Weights of a small transformer language model: no biases in attention or MLP.
Each number is 128 + 24 x the weight over its row's rms, rounded and kept within 0 to 255. Layers, rows and columns count from 0. The size above them is the row's rms in percent of the matrix's.

# layer 8 MLP up, 320x128, rms 0.0753, rows 238-255, columns 0-127
size [105  97 101  97  92  98 104  98  95  98  98 104 101  99  96  98 100 106]
[[125 101 105  82 151 115 179 111 163 116 151 121 132 139 129  72 116  96 104 151 169 131 103 120 160 115 162 126 122 102 132 112  91 128 145 150  98 149 173 159 115 119 116 173 130 130 100 159 126 108 142 105 125  86 123 128  90 126 135  89 140 151 134 114 163 114 121 147 154 113 157 108 121 134 171 135 189 116 113 156 171 129 113 102 179 142  84 117 172 159 117 133 132 140 102 130 108 142  99 135 119 143 131 124 114 146 129  98 136 105 129 125 105 104 124 158 141 132 173 104 144  87 102 135  87 141 144 120]
 [149 144 112 114 142 116 181 111 130 107 121 122 137 118 105 118  84 146 132 116 155  82 111 122 106 146 138  79 106 120  93 101  91 104 157 130 122 125 195 102 186 150 106 124 121 165 130 103 140 105 142 108 102 137 135 115 159  94 114 149 141 144  93 133 106 115 131 110 148 142 107  98 113 121 135 122  91 161 115 134 135 138 158 135 141 128 157 108 103 188  96 134 125 133 127 129 122 144 100 153 143 152 115 142 105  95 100 176  93 158  96 136 130 161 114 141 124 107 182 123 155 126 128 181 151 128 110  87]
 [ 60 135 178 129 122 147 113 111 138 127 119 159 117 123 122  86 115 165 128 118 118 109 171 110 126  93 111 112 132 118  88 124 137 121  94  99  76 117 104 129 135 132  88 182 167 131 190  87 120 111 130 113 130 146 175 153 104 141 121 149 135 121 128 164 131 118 131 106 111 152 124  84 120  99 124 120 116 164 110 117 110 131 146  93 137 153 125 124  95 165  96 127 116 165 159 173  82 145 109 113 142 131 153 127 164 145 119 111 100 128 150 121 110 110 131 141 131  75 113 135 142 135 107 117 128 115 104 168]
 [118 139 121 117 121 105 146  99 111 133 100 100 110  98 123 125 101 148  90 159 137 128 123 139  89 117 195 175 152 106 134 150 164 144 132 149 134 138 129  78 163 153 134 132 124  98 154 109 123 106 133 145 145 146 123 116 163 146 122 129  99 136 117 115 121  58 146 124 137 118 165 140 107 178 174 103 121 135  89 106 153  95 105 133 193 101 137 119 104 140  98 181 128 110 113 118 165 138 132 143 139 118 128 139 111 161 120 129 115 134  92 153  95 103  79 133 157 119 170 141 140 112 141 150 148 110 111 119]
 [126 125 125 115 116 174 138 144 123 102 162 153 160  95 124 101 104 129 161 126 153 142 130 144 124 143 109 122 129 156 151 139 101 101 135 103 147 118  94 142 108 141 137 186 143 118 143 120 134 132 133 163 149 103 142 153 122 158 167 171 135  99 145 190 110 128 121 156  91 125 136 120 124 178  71 127 121 142 165 107 112 123 126 123  84 112 107  92 158 148 118  77  98 131 138 145  97  97 119  99 114 134 145 137 153  72 167 126 154 113 150 113 127 172 171 110 122 125 138 109  89  99 156 153 125 124 142 100]
 [117 104 122 146 155 118 190 146 130 112 124 137 125  86  82 112 128 118 105 111 130 142 129 114 155 113 144 126 125 110 118 164 127  98 120 139 140 149 127 134 148 137 135 125  91 172  78 110 127 140  78 169 123 119 141 119 156 120 146 125 119 141 101 154 123 170 101 110 188 117  93 109 137 176  97 113  92 129 142 150 134 123 131  93 120 109 150  62 142 138 110 101  82 108 104  97 122  98 119 134 126 121 128 166 149 144 168 122 150 125 142  81 101 145 134 153  95 107 162 143  94 132 145 149 132 123 179 110]
 [141 148  85 129 161 134 110 120 168 105 100 114 139 121 122 107 119 126 148 123 163 134 148 141 147 155 168 137 102 155 101  95 115 145 141 145 136 132 101 113  99 133 105 123 174 126 122 127 102  66 154  87 134  63 109 119 159 182 119 174 186 130 128 129 131 127 118 130 130 151 152 135 146  96 124 165 161 157 128 141 154 108 102 114 158 117 102 123 125 134 116 122 172 136  72 110 113 144 160 108  99 154 117 136  98 136  92 121 127 165 119 140 117 132 111 109 142 110 129 128 110 155 116  63 138 112 157 147]
 [103 117 171 104 147 127 109 155 126 145 154 149 126 158 131 118 155 130 152  61 113 144 136 159 142  83 106  91 101 118 126 140 123 135 146 141 164 136 142 183 137 105 147 118 129  78 162 119 152 150  79 154 130 120 129 106  74 115 171 119 118 107 126 105 119 135 141 117 116 117 163 176 124 136  93 134 167  78 130  83 110 154 127 155 117 104  96 142 123  84 147 111 129 123 106 136 163 153 130 134  94 132 133 188  95 119 166 129 143 106 116 134 121 102 137  76 117 125 135 118 126 113 141 137 115 109 128 120]
 [159 148 106 146  97 137 126 147 157  98 136 115  89 151 105 117 126 100 156 133 174 171 156 124 136 113 124 102 123 100 109 117 142 148 117 110 151  88 113 137 151 111 126 150 110 121 132 131  83 119 131 132  77 104 121 112 140 119 128 145 182 142 151 127 148 144  98 109 149 162 129  82  80 111 117 128 141 102 131 104 102 119 156 104 139 134 128 122 124 120  89 104 107 112  64 150  93 152  77 137 155 145 152 108 136 129 116 104 142 136 121 162 151 118 134  90 152 190 143 111 102 129 134 173  96  87 127  96]
 [ 96 100 139  64 148 128 155 117 128 129 176  81  94 182 116 139 125 127 137 103 122 170 130 108 162  89 132 147  85 112 150 145 127 124 136 142 156 140 113 122 149 151 129 114 106 134 106 152 127  88 108 151 101  97 126 125 134 118 142  97 105 133 145 136 149  87  53 163 137 125 176 113 106 123 101 107 138 114 116 139 100  99 148 116 120 125 104 132 129 109 111 136  84  91 128 164 154 118  80 122 117 145 117 163 140 126 125 102 134  84 105 126 132 111 135 114 140 103 147 119 103  91 172 157 133  98 109 137]
 [118 117 121 171 153 112 148 125 127 107 102 151 128  90 150  86 124 141 117 171 111 114 138 120 144 129 110 118  71 130 109 138 115 109 112 121 119 153 152 146  93 148 127 138 149 146  88 139 144 120  98 155 148 112 108 100  97  82 107 124 166 139 137  98  66 148 108 127 163 154 114 119 102 130 110 133 103 126 159 162 124 121 125 111 148 124 127 114 168 100 141 124 105 148 147 118 150  66  83  68  78 144 125 101 103 151 123 121 102 156 135 111 122 133 175 132 127 139 155 165 103 133 121 155 144 124 147 177]
 [191 116 116 123 137 148 146 100 102 153 119 149  93 121 121 117 131 155 146 142 137  67 128 111 103  83 150 130 127 140 138 124 138 147 155 143  81 118 146  98 134 153 139  94  90 155 147 176 128 129 137 129 119 134 128  88 125 111  91  98 134 124 133 131 118  87  92  85 103 124 126 137 138 164 132 128 144 113 113 129 177 111 156 152 126  84 112 138 125 118 112 142 177 147 141  88 113 117 100 110 141 111 144  97 102 121  91 102 143 144 151 140 135 135 120  87 153 161 149 130 104 159 109 136 167 146 121  53]
 [ 84  87 155  57  86 125 132 142 153 118 148 124 150 145 105 132 140  88 143 108 114 160 137 146 133 140 116 141 132 168 133 100 105 108 111 119 104 126  93 103 145 177 134 130 106 124 112 102 136 167 111 184 125 127 148  86 123 156 136 150 124 133 121 131 133  87 127 122 137 101 126 125 151  94 140 173 103 109 175 130  79 133 133 120 116 115 113 160 154 144 123 127 132 131  88 133 143 108 123 110 146  91 107 133 166 153 145 114 118 141 148 124 141 175  87 154 159 122  93 141 131 131 104 164 113 122 172  77]
 [124 126 121 162 121 116  96 101 146 119 169 138 136 132 107 100 114  93 136 133 113 154 179 127 127 160 119 141 180 128 144 159  80 128 181 153 143  94 124 121 123 105 112 113 127  98 140 132 151 143 110 120 162 144 102 116 144 130  99 133 150 166  94 129 135  85  91 157 128 179 101 129 137  96 131  89 105 116 133 123 130 112 111 143 149 154  96 161  76 123 133 122  89 146 143 122  78 142  85 116 123 142 122 155 167 124 160 177 126 100 132 131 112 115 146 180 143 108 109 127 127 116 133  72 107 119 121 154]
 [136 140 120  91 116 115 108 149  96 151  75 173 152  76 166 130 159 152 161 125 132 126 140 127 120  91 123 109 153 143 117 117  86 140 160 101  76 129 120 135 156 116 169 118 175 127 135 105 126 148 116 145  96 149 112 144 101  72 135 141 137 123 175 140 159  97 122 146 106  90 135 120  98 106 131 144 147 146 123 124 129 118 100 156 142 162 140 156 129 103 114 134 170 156 122 112  89 103 172 126 130 128  92 145 165 142 161 138 115 172 102 143 138 122 108 138 135 141 127 148  79 102 139  86 101 133 122 130]
 [ 92 140 188 136 115 123 124 135 157 110 157 109 149 146 168 127 156 127 168 116 153 150 121 126 119  98 116 123 148 115 148 145 172 144 156 136 144 128 124 120  89 135  77 106 102 128  86 116 122 113 114 138 120  84 155 109 138 112 147 113 136  88 164 154 176 113 144 135 144  95 184 128 117 178  84 126 153 149 137 118 155 181  97 149 142 111 163 100 177 137 158 101 126 117 105 126 121 124 121 164 134 109 104 140 131 158 121 168 142 111 117 150 158 128 143 149 119 127  97 126  97 145 125 164 159 112 127  94]
 [102 156 127 102 159 143 152 143 120 106 127  55 102 172 119 167 107 141 162 149 147 177 160 132 121 131 114 112 101  70 152 108 128 118 131  98 146 121 158 190 108 112  91 178  98 143 110 124 111 127 137 145 132 125 132 100 126 168 135 145 149 143 109 158 119 101 140 114 117 137 139 127 164 154 143 152 197  84 150 155 115 115 157 131 112  98 107  96 115 130 131 106  93 119 126 130 138 123 126 164  98 120 164 126 124  85 160  91 118 133 124 109 131 123 137 125 140 120 120 144 151 152 119 140  91 151 137 119]
 [164 173 147 101 146 137 134 125 110 113 102 153 129  81 154 111 126 123 151 108 108 122 166 122 143 152 134 100 158 126 220 127 137 100  95 127 123 138 151 130 129 157 128 123 168 155 115 132 139 154 130 170 134 158 146 121 140 138 105 169 143 125 151 141 122 103 141 122  94 103 161  97 114 132 108  97 106 142  99 118 109 121 102 111 109 146  98 110 110 143 123 164 110  92 117 108  54 127 155 132 142 120 113 147 127 116 117 152 126 126 133 142  97  99 137 163 153 156  79 129 153 107  86 122 135  96  81 149]]
# layer 8 MLP down (transposed), 320x128, rms 0.0681, rows 238-255, columns 0-127
size [101  97 103  99  94  99  95  95  93  93 100 105 100  99 100  99 102 105]
[[138 130 106 118 157 143 148 172 143 159 127 116 163 114  89 112 129 158 119 133 148 143 123 151 111  93 108 112 147 105 114 140  70 155 147 169 143  84 105 130 137 165 111 152 147 139  95 126 148 119 154  92 110 156 129 167 142  87 132  96 123  91 118 120 121 137 130 135 114 130 139 111 112 160 184  70 155 124 153 146 130 122 122 130 142 152 159 125 110 178 167 106 120 144 123  88 143 155 130 109 124 136  93  89 160 164 133  98 134 170 134 134 116 136  95 156 139 115 111 134 100 104  88 150 121 115 179 136]
 [143 116 143 159 158 159 122 159 119 171 133 161 124  98 121 108 136 115 124 134  76 112 146 116 116 122 139 119 128 121 101 109 126 141 115 118 163  98 104 151 131 138 108 118 121 107 151 128 163  99 130 100 175  87 167 104 103 128 108 102 113 103 163 105 109 151 123 155 137 123 146 109 136 117 148 134 116 171 146 119 154 140 144  81 118 173 140 136 110 169 133 108 130 104 153 107 138 135 107 138 168  66 137 124 195 165 131 112 118 131 127 150 113 104 150 163 146 174 122  90 129 134 130 146 132 148  52 115]
 [117 156 133 115 158  97 117 144  87 116 130 125 123 121 124 146 104 143 145  93  89  82 148 150 164 103 136 155  98  99 145 166 130 154 102 117 141 119 137 131 119 122 131  93 140 173 148 127 152 132 112 114 155 128 118 163 155 137 113 171 118 126 175  93 170 111 151  96 158 145 141 145 142 107  98 107  95 177 132 122 147  93 150 160 104 183 149 120 122 119 130 126  82 126 146  96 100 182 134 148 163 151 128 135 107  90 140 110 143 127 145 161 146 176 119  91 148 112 113 118 144  99 117 134 103 150 142 100]
 [123 136 124 110  45 115 100 117 150 107 133 116 129 143 135 102 133 141 116 162 126 158 149 152 128 120 123  83 106 109 119 137 113 148 114 111 107 136 129 134  82 108 111 120 133 166 131  95 110 149 149 137  60 129 112 125 117 103 144 153 165 116 111 126 127 149 109 132 117 125 110 112 163 158 117 146 172 140 147 109 141 108  84  64 146 131 112 110 144 110  99 125 117 150 150  95 173 140 113 141 167 104 113 144 175 101 169 148 138 152 174  96 104 124 189  98 126 112 132 131 107 171 134 129 124 124 147 130]
 [171 154 119 118 117 139 151 137 114  95 133 173 149 116 108 143  96 116  96 138  43 127  85 158 136 125 146 128 145 151  88 151 116 115 123 108 157 136 114 122 184 144 102 164  92 141 105  86 119 127 107  84 145 100 166 119  87 115 107 157 164 120 185 124 135 119 117 133 119 108 137 118 139  86 109 140 144 152 115 111 144 164 147 142 122 130 141 152 129 132 103 122 151 119 125 160 119 133 164 111 110 156 146 145 135 121 181 154  94 114 119 125 142 114 131 118 171 119 112 160 170 131 120 153 154 107 141 149]
 [ 99 141 112 118  71  95 105 103 110 109 120 132  99 103 108 166  90 135 131  88  89 121 141 128 134 138 170  96 103 145 121  96  94 112 109 118 100 104 136 153 124 129 140 133 111 118 160 125 147 134 150 159 147 134 126 126 121 144 113  90 152 137 135 109 147 148 114 115  90 106 138 119 131  95 183 166 121 122  91 120 142 126 106 114 152 115 157  89 105 111 132 166 148 145 129 140 133 158  93  67 117 116  93 183 125  99 119 162 155 113 119 164 105 190 143 125 120  87  94 125 155 166 139 136 135 124 133 120]
 [159 114 147 122 134 183 143 133 106 136 114 145 133 108 141 171 152 122 124 113 123 141  99 128 180 117 114 124 148 137 102 114 135 113 112 111 127 111 163 118 133 129 166 127 121 133 126  95 146 103 149 111 127 118  92 160 128 105 145 151 109 111 121 139 138 147 159 106 114 171 175 117 121 146 110  93 125 118 146 143 169  96 146 129 120 132 173 113  79 145  75  84 130 120 101 170  77 145 135 131 143 127 122 127 122  95 162 122 174 192 154 139 134 106 143 169 146 140 127  68 157 144 111 137 156  90 105 105]
 [125 138 130  81 138  89 114 118 138 127 113 138 108 136 142 144 138 133 171 124 164 111 115 143 148 118 126 161 126 132 142 131 126 146 105 161 130 140 142 121 117 112 116 142 136 168 166 143  88 112 112  60 133 152 140 136 131 140 158 164 185  87 148 124 141 158 114 136  84 113  97 159 145 135 129 169 142 179 146 141 140 105 107 108 136 127 137 124 105 104 159 149 115 136 123 154 116  64 102  97 137 110 137 132 146 130 128 112 203 113 138 143 134 131 166 123  83 130  76 106 128  78 121 152  90 150 119 125]
 [104 117  97 134 111 128 125 158 103  89 126 140 144 130 113 133 135 123 117 163  97 130 116 144  96 165 152 153  90 142 144 112 139 136  72 109 174 113 131 163 105 112 139  79 136 150 155 114 137 151 130 105 177 132 141 132 143 129 121 127 145  99 103 154 113 175 133 128 126 131 109  95 180 117 114 124 138 146 152  97 133 161 101 113 115 121 147 132  91 158 105 145  98 139 177 117 120  83 114 102 122 107  84 120  78 138  99 111 141 165 131 129 113  89  82 139 127 152  95  77 169 137 125 109 100 117  99 117]
 [118  63 145 126 113 149 145 121 139 124  92 137 123 160 167 128 167 131 159 106  99 128 112 183 118  78  99 140 168 147 149 100  91 159 116 130 121 198 132 138 110 154 116 118 116 141 124  96  89 150 116 151 101 111 167  95 116 131 130 160 133 131 153 145 104 129 109 136 137 122 129 143 124 144 155  97  89 127 152 101 133 106 122 140 105 140 152 180 163 133 132 126 120 127 103 106 119 155 151 111  76 149 142 146 156 137 135 143 133 156 145 114  88 107 136  84 157 118 106 183 119 136 135 129 126 106 151 155]
 [131 130 149 155 110 144 136 132 133  60 123 113 115 127 168 135  93 134 134 144  69 143 128 117 134 150 112 118 108 157 133 139  96 114 106 117 137 122 108  98 131 146 120 127 119 157 137  99 174 112 183 135 112 142  76  94 113 129 123  92 166 112 132  90 101 145 110 125 137 156 117 121 148  94 152 109 135 130 143 168 120 139 107 122 127  61 182 140 114 157 149 134  96 132 127 109 155  84 120 127  93 161  91 158 126 177 150 133 162 146 172 134  95 120 103 114  90 128 132 127 130 129 156 119  99 102 125 127]
 [146  90 144  88  87 139 164 152 125  99 164 119 122 103 136 166 117 139 102 137 132 139 124 133 148 123 103 122 135 130 101  89 148 158 122 134 129 204 139 127 152 161 151 102  80 113 150 140 158 111 159 153 120  95 107 138  73 115 131  82 138 140 173 128 100 135 102 110  80 158 140 142 147 102 150 157 101 176 130 108 101 132 107 145 143 120 142 135 119 118 136 115 109 138 142  97 102 133 130 105  79 149 125 154 148 131 135 138 137  85 122  77 127 122 106 143 113 148  97  96 149 148 126 105  93 127 106 152]
 [125 142 134 152 142 142  87 101 163  77  86 142 124 142 144 147 137 146 134 152  74  82 116 134  70 130 132 142 151  81 138 180 145  62 147 161  95  95 117 128 117 117 118  91 117 187 147 154 129 135 108 120 151 142 137 124 136 134  90 142  83 101 131 114 135 122 138  98  87 109 102 134 148 181 147 168 110 126 155 162 113 140 145 152 145 138 145 134 107 110 121 166 106 108 148 124 116 126 101 133 127 146 164 159 141 122 126 131 125 159 138 154 139  96 140 118 120  99 138 126 141 123 127 143  97 149 103 147]
 [174  96 136 151 132  80 164 102 107 155 144 137 120 101 157 130 120 104 151 140  97 125  86 137 152 142 115 131 126 131 162 136 139 155 104 132 125  84  75 109 144 120 131 172 147  91 165 151 114 145 108 138 138 141 123 120 147 123 162 134 145 140  92 151 154 107 127 137 142 138 171 133 113 148 151 109 135 147 124  98 152 119 122 158 133  99  87 103 142 129  97 131 144 110 136 140 106 176 177 137 128 139  70  97  91 106 146 127 133  83 106 100 114 150 105 112  70 101 124 138  75 124 152 128 121 117 155 150]
 [151 118 119 103 162 140 113  85  96 125 132 123 126 139 124 153 105 139 136 135 119  89 114  91 124 111 117 151  98  54 132 152 139 123  62 140 117 100 174 119  86 126 144 109 107 128 162  98 183  87 149 134 169 100 129 125 107  77 154 132  99 126 105 113 115 149 104 114 110 150 148 114 126 150 118 133 177 130 128 130 136 132 111 151 173 105 132 116 128 114 137 130 126 168 124 127 144 148 114 135 123 127 114 150 178 139  91 136 147 138  94 147 126 126  88 124 117 121 107  89 129 108 154 166 130  89 140 180]
 [ 98 115 113 122 163 101 150 133 171 197 149 121  94 155 113 113 161 128 112 122  92 105  98 146 146 180 160 118 119  55 114 130 145 126 156 145 123 109 109  81 121 163 137 127 115 114 147 158 129 123 121 131 148 135 141 154 127 134 119 127 118 194 101 111 124 119 115 142 157 155 166 118 108 139  91 118 120 116 104 144 131  96 118 144 167 155 138 125 164 128 171 157 119 122  99 110 169 141 127 129 117 122 108 123 126  77 115 123 144 167 153 150 116 102 161 160  99  87 135 150 112 124 137 100 103 112 135 118]
 [ 89 131 128  84 153 116 119 147 117 101 130 145  81 138  89 129 141 132 154  96 105 165 157 128 151 144 127 144 112 108 144 136 135 153 151 105 107 134 136 190 147 161 110  62  94 106 154 138 125 142 136 118 151 116 171 140 132 165 118 109 132 131 133 140 142 137 154 138 155 182 118 117  90 171 128 145 118 128  64 148  98 121 128 146 117 122 102 133 126 102 146 168 136 120 148 100 140 189 153 130 165 141 126 135 167 154 148 130 107 100  94 177 143 113 145 118 119 145 170 114 153 144 135 121 114 102 119 145]
 [114 137 103  94 114 122 105 147 122 152 122 153  84 136 103  95 110  80 127 131 143 111 127 186 120 124 136 135 168 151 108  85 166 170 157 121 137 107  93 178 118 116 149 178 136 159 131 157 139 111 117 150 144  74 120 129 138 115 134 134 168 131 111 167 120 102 119 118 114 133 111 123 146 157 110  99 124  96 102 149 162 177 110 140  89 135 137 116 125  94 116  85  72 155  96  97 135 112 116 130 132 136 151  80 122 119 132 105 135 129 132 155 121 119 125  99  94 165 134 130 128  89 155 112  98 149 133 144]]
# layer 8 MLP gate, 320x128, rms 0.0838, rows 239-256, columns 0-127
size [ 97  99  94  88  93  99 106  95  92  95 104  95 106  87 105 100 106 102]
[[133 119 102 132 134 138  75 179 176 125 122 121  71 151 135 153 151 122 119 105  98 105 153 113  91 137  97 137 133 165 135  96 140 174 118  93 151 120 100 122 139 126 132 129 134  86 169 144 176 135 116 103 160 118 180 149 108 110 129 127 102  81 135 101 114 173 143 127 127 135 118 111 131 120 127 134 149 114 107 146 139 129 151 118 127 132 142  84 104 119 142 158 114 142 126 127 176 129 144 118 141 119 143  96 136 148 143  95 142 146 147 119 166  99 128 156 129 143 145  97  96 180 118  62  93  93 130 126]
 [143 127 126 136 109 156 147 123 144 149 115 118 106 121 152 109 171 122 118 115 117 149 118 116 110  98 131 153 100 154 137 121 148 158 128 156 115 175 137 122 142 146  97 113 122 107  96 111 163  90 118 141 156 130 106 134 158  91 125 169 102 128 142 102 133 129  80 103 132 144 134 155 111 119  78 123 125 129  73 133 144 123 106 137 161 115 109 142 168  96 119  95 156 121 122 168 191 142 155 130 146 140 170 121 110 128 137 130 125 177 149 143 153 136  91 128 125 190 126 155 136 126  94 118  73  88 134  74]
 [151 129 172 151 106 101 111 101 159 105 136 128 156 129 116 154 155 110  81 167 120  79  94 155 119  95 143 134  75 121 118 117 115 132 129 154  91 106 145  98 122 127  96 168  97 121 152 168 126 114 123 151 176 147  98 120 129 171 153 115 142 106 138 108 110 144 139 109 176 137 108 126 146 161 152 123 140 111 102 151 145 105 112 103 135 160 138 133 146 125  84 178 109 165 148 115 172 122  72 141 118 142 178  86 129 146 123 170 147 120 115 108 117 138 129 118 107 115 123 125 111 113  97 138 154 131 110 131]
 [120 111 131  80 108 115 163 115 143 156 130 187 123 122 112 121 159 117  82  98 139 125 140 142 123 132 122 115 136 112 125 148 106  84 132 173 119 143 142  95 104 163 144 116 149  89 132 145 145  96 139 154 171  93 122 174 174 124 104 109 124 153 100 122 115 127 124 143 119 134 153 163 110 129 135 122 137  94  86 114 116 141 131 137 134 131 139 157 122 148 129 135 167 155 143 118 124 108 135  86  87 138 160 149 103 140 192 125 155 112 147  97 105  51 124 141  87 133 151 144 104  89 103 144 131 137 141 100]
 [108 105 107 103 104 120 129 165 150 109 117 137 149 124 132 125 143 127  89 121 135 139 126 159 146 118  82 125 125 132 152 128  83  82 144 119 115 163 117 126 198 131  98 136 118 132 122 116 149 100 135 156  98 146 125 141 105 159 119 138 134 154 101  81 109 136 101 139 139 157 123 117 111 144 132  99  73 138 153 130 126 117  69 124 117 133 213 134 157 109 162 144 119 117 131 113 142  56 143 188 126  90 130 103 131 150 142 147 159 131 103 116 136 151 153 149 112 144 133 124 128 104 125 121 143 162  96 119]
 [169  99 120 150 132 128 124 162 127 120 117 161 108 173 191 137 126  82  94 108 128 137 126 157  89 125  83 121 149  91 138  83 110 116 108  95 100 139 149 131 151 126  99 154 125 113 156 108 137 126 147 146 145 141 125 151 130 103 164 131 121 151 154  71 109 150 186 112 120 101 114 124 129 155 128  67 139  89 104 120 139 136 174 167 137 131 138 117  99 139 137 110  96 125 133 156 146 113 112 116 124 136 130 101 124  87 145 126 126 149 140  95 137 122 132 136 137 151 143  75 167 104 119 136  98 124  81 111]
 [136 122 103 112 134 101 118 148 136  79 137 113 108 107 130 156 112 194 158  95 116  90 152 102 123 148 107 148 106 154  80 110  98  92 122 129  96  93 132 123  67 163 104  92 115 124 134 156 167 147 121 116 147 114 143 140 145  94 116 150 132 155 162 127 127 156 117 146 173 131 141 148 112 129 141 118 144 150 130 154 155 121 121 116 102 144 182 144 142 155 143 119 113 127 139  91 112 129 112  97 192 110 133 106 132 103  98 163 134 165 111 131 116 117 137 181 159 167 130 117 150 148 102 140 133 114 156 113]
 [142 153  97 125 118 182 139 133 121 122 126 148 121 102 152 118 118 136 138 130 106 134 128 131  91 148 135 143 116 185 113 143  98 150 170 103 144 118 158 157 152 118 155 123 137 131 154  93 144 118 145 111 152 159 105 112 133 139 145 160  53 127  97 113  88 144 167 135 131 130 133 116 137 123 100 109  85 207 108 153 136 120 144 181 142  91 135 153  85 154 104  98 123 126 183 152 148 110 124 142 135 124 135  98 147 110 101 132 126 121 106 111  97 131 170 135 118 102 135 109 153  74 109 139 136 139 137 118]
 [144 130 110 121 121 121 138 151 119 147 173 114 118 137 133  65 137 133 127  89 130 107 152  97 133 130  98 113  82 176 112 124 135 131 131 115 146 111 171 144 118 139 114 117 158 132 146 135 149 125  80  80 108  97 153 135 111 136 115  87 106 112 131  91 138  70 136 149 124 108 170 135 109 134 151 117 173 136 133 135 107  79 150 102 101  90 115  83  93 118 111 118 100 116  67 175 140 106  87 156 118 144 116 146 141 118 103  97 145 110 110 126 127 133  99 110  98 135 136  94  89 125 149 113 131  94 116 121]
 [132 130 132 123  64 107 169 154 110 155 173  94 151 137 145 111 117 151 144 125 109 138  96 120  87 150 165 116 126 119 137 123 109  92 128 101 123 112 140 130 178 146 132  93 126 156 116 143 150 120  91 135 116 169  83 105 116 148 134 140  75 101 128 132 145 148 137 114 139  90 133  93 121 147 100 141 131 165 100 132 118 126 133 128 157  78 107 109 127 136 125  87 165 115 142 151 155 143 116 159 112  93 103 159 108 104 143 120 115  96 137  77 177 103 124 123  91 151 101 119 134 126 124 138 126 106 158 182]
 [129 159 138 170 145 158 111 107 130 148 109 117  88 144  82 109 141 154 120 133 104 163 148 106 141  96 114 146 153 126 127 125 117 136  63 123 159 115 144 146 142 159 124 119 158  92 135 150 138 117 109 128  65 138 108 145 133 143 126 110 131  93 105 102 150 124  89 105 144 137 138 144  82  97 161 112  95 181 125 102 130 136 156 127 121  99 135 162 120 113 105 105 149 129  92 126 137 129  83 105 139 105 165  85 141  65 113 100 163 144 106 155 167 124 118  88 141 122 127 107 143  97 114 122 111 101 121 104]
 [158 143 119 153 129 149 164 127 110 151 121 143 107 115 176 124  85 119 143 135 133  64 142 143 153 145 115  91  99 128 150 153  92 153 152 104  97 113 158 149 148 128 126 162 131 124 128 148 119 132 141  84  97 129 118 122 164 101 152 154 168  96 107 129 128 147 144 128 123 167 110 159 122 135 156 100 174  72 126 124 145 129  96 163 110 132  93  82 137  99 143 107 129 133 132 112  79 111 134 120 120  72 108  99 130 125 123 146 155 124 104 147 137 170 156 122  71 117 161 150 105 131 149  92 128 120 131 119]
 [117 129 145 122 165 115 106 119 129 131 108 166 109 135 160 135 131  80 107  64 124 118 162 107 108  95 158 101 138 122 113 120  96 119 133 130 156  90 118 107 121 174  89 145 162  93  71 119 127 106 124 133 111 112  92 156 112 144 140 165 191 117 151 143 102 122 164  87 165 130 138 107 108 106 113 108 158 112  87 155 166 119  94 128 118 137  92 139 121 133 110 144 133 162 110 150 137 106  99 148 132 123 141  90 154 133 161 141 116 150 136 122  98 133 112 113 166 110 115 128 100 154 119 109  83 115 161 121]
 [136  99 110 144  99 173  90 128 142 135 183 105 128 106 138  95 125 126 109 128 149 149 118 121 108 115 120  85 127 122 159 159 162 116 128 101 121 139 139 142 150 147 120 105 133 110  64 152 128 165 133 129 117 126 121  73 144 160 104  79 155  76 109 175 124 144 155 162 132 110 103 138 121 110 167 126 157 147 165 145  95 148 134 117  94  84 100 155  95 131  83 129 125 104 113 150 136 137 113 118 107 121 171 150 146 109 118 129 117 115 136 148 172 158 140 169 145 148 129 110 100  99 125 132  83 129 122 124]
 [ 89 170  79 163 115 151 124 149 137 120 152 131 149 130 119 101 177 127 139  89 162 140 171  94 112 115 111 130 128 101 161  87 195 114 126 133 159  95  95 148  99 115  94 129 153 121 140 151 141  98 123 137 107  90 112 104 123  69 168  87 141  97 133 157 160 115 119 178 121 135 138 135 100 152 100 145 147 150  86 145 134 140 142 126 158 137 142  99 165 153 143 144  95 152 136 146 137  93 137 124 105 114  95 123 119 135  96 142 128 119 100 145 125 133 118 173 106 106 122 135 107 130 121 116 135 109 143 123]
 [ 80 101 115 102 116 141 115 125 161 108 163 122 150 134 110 117  91 113 129 139 110 121  98 122 156  85 129 152 109 113 146 107 100 137 121 127 138 134 112 125 148 155 106 137 126 114 139 158 124  76 122 124 196  79 120 138 117  89 111 122 152 146 121 124 157 127 153 115  99 106 149 120  97 123 125 160 138  97 139 119 154 159 152 119 138 106 135 123 177 168 106 124 115 201 152 164 135 114 100 152 112 101 138 150  98 128 170 110 181 121 161 157  97 172 128 115  98 121 119 149 135 124 164 157 116 105 133  96]
 [146 112 129 125 120 137 148 145 152 146 133 133 129 164 140 139 102 126 142  82 150 166 144 120 120 151 121 120  96 120 133  83 159 121 140 145 129 141 125 119 104 159 136 102 125  73 176 139 157 123 127 113 149 107  99 149 142 128 165 140 100 137  75  93  98 155  84 164 119 170 103 128 104 115 112  85  77  96  84 125 126 166 173 127 111 107 136 107 133 145 146 132 137 111 134 123 135 131 110 116 115 116 136 123 111 136 197 121 129 131 168 129 157  87  92  90 117  97 124 100 118 115 109 126 148 126 124 193]
 [146 184 132 141 121 124 127  75 151 111 121 155 156  78 134 148 185 133  89  97 137 122 112 160 108 121  93 105 153 118 108 116 117 114 122  85 114 139 140 158 163 144 128 147 154  90 182 154 146  75 133 141  93 147 155 158 122  79 155 141 114 151 165 127 156 130 127 115 111 148 129 134  90 132 135 103  95 136 124 101 145 150 132 109 100 159 113  95  93 147 108 144 112 166 137 150 100 134 161 135 100 115 133  95 103 138 149 104 116 148 113 142 131 133 162 134 124  98 152  96 135 127 137  84 152 110 128 142]]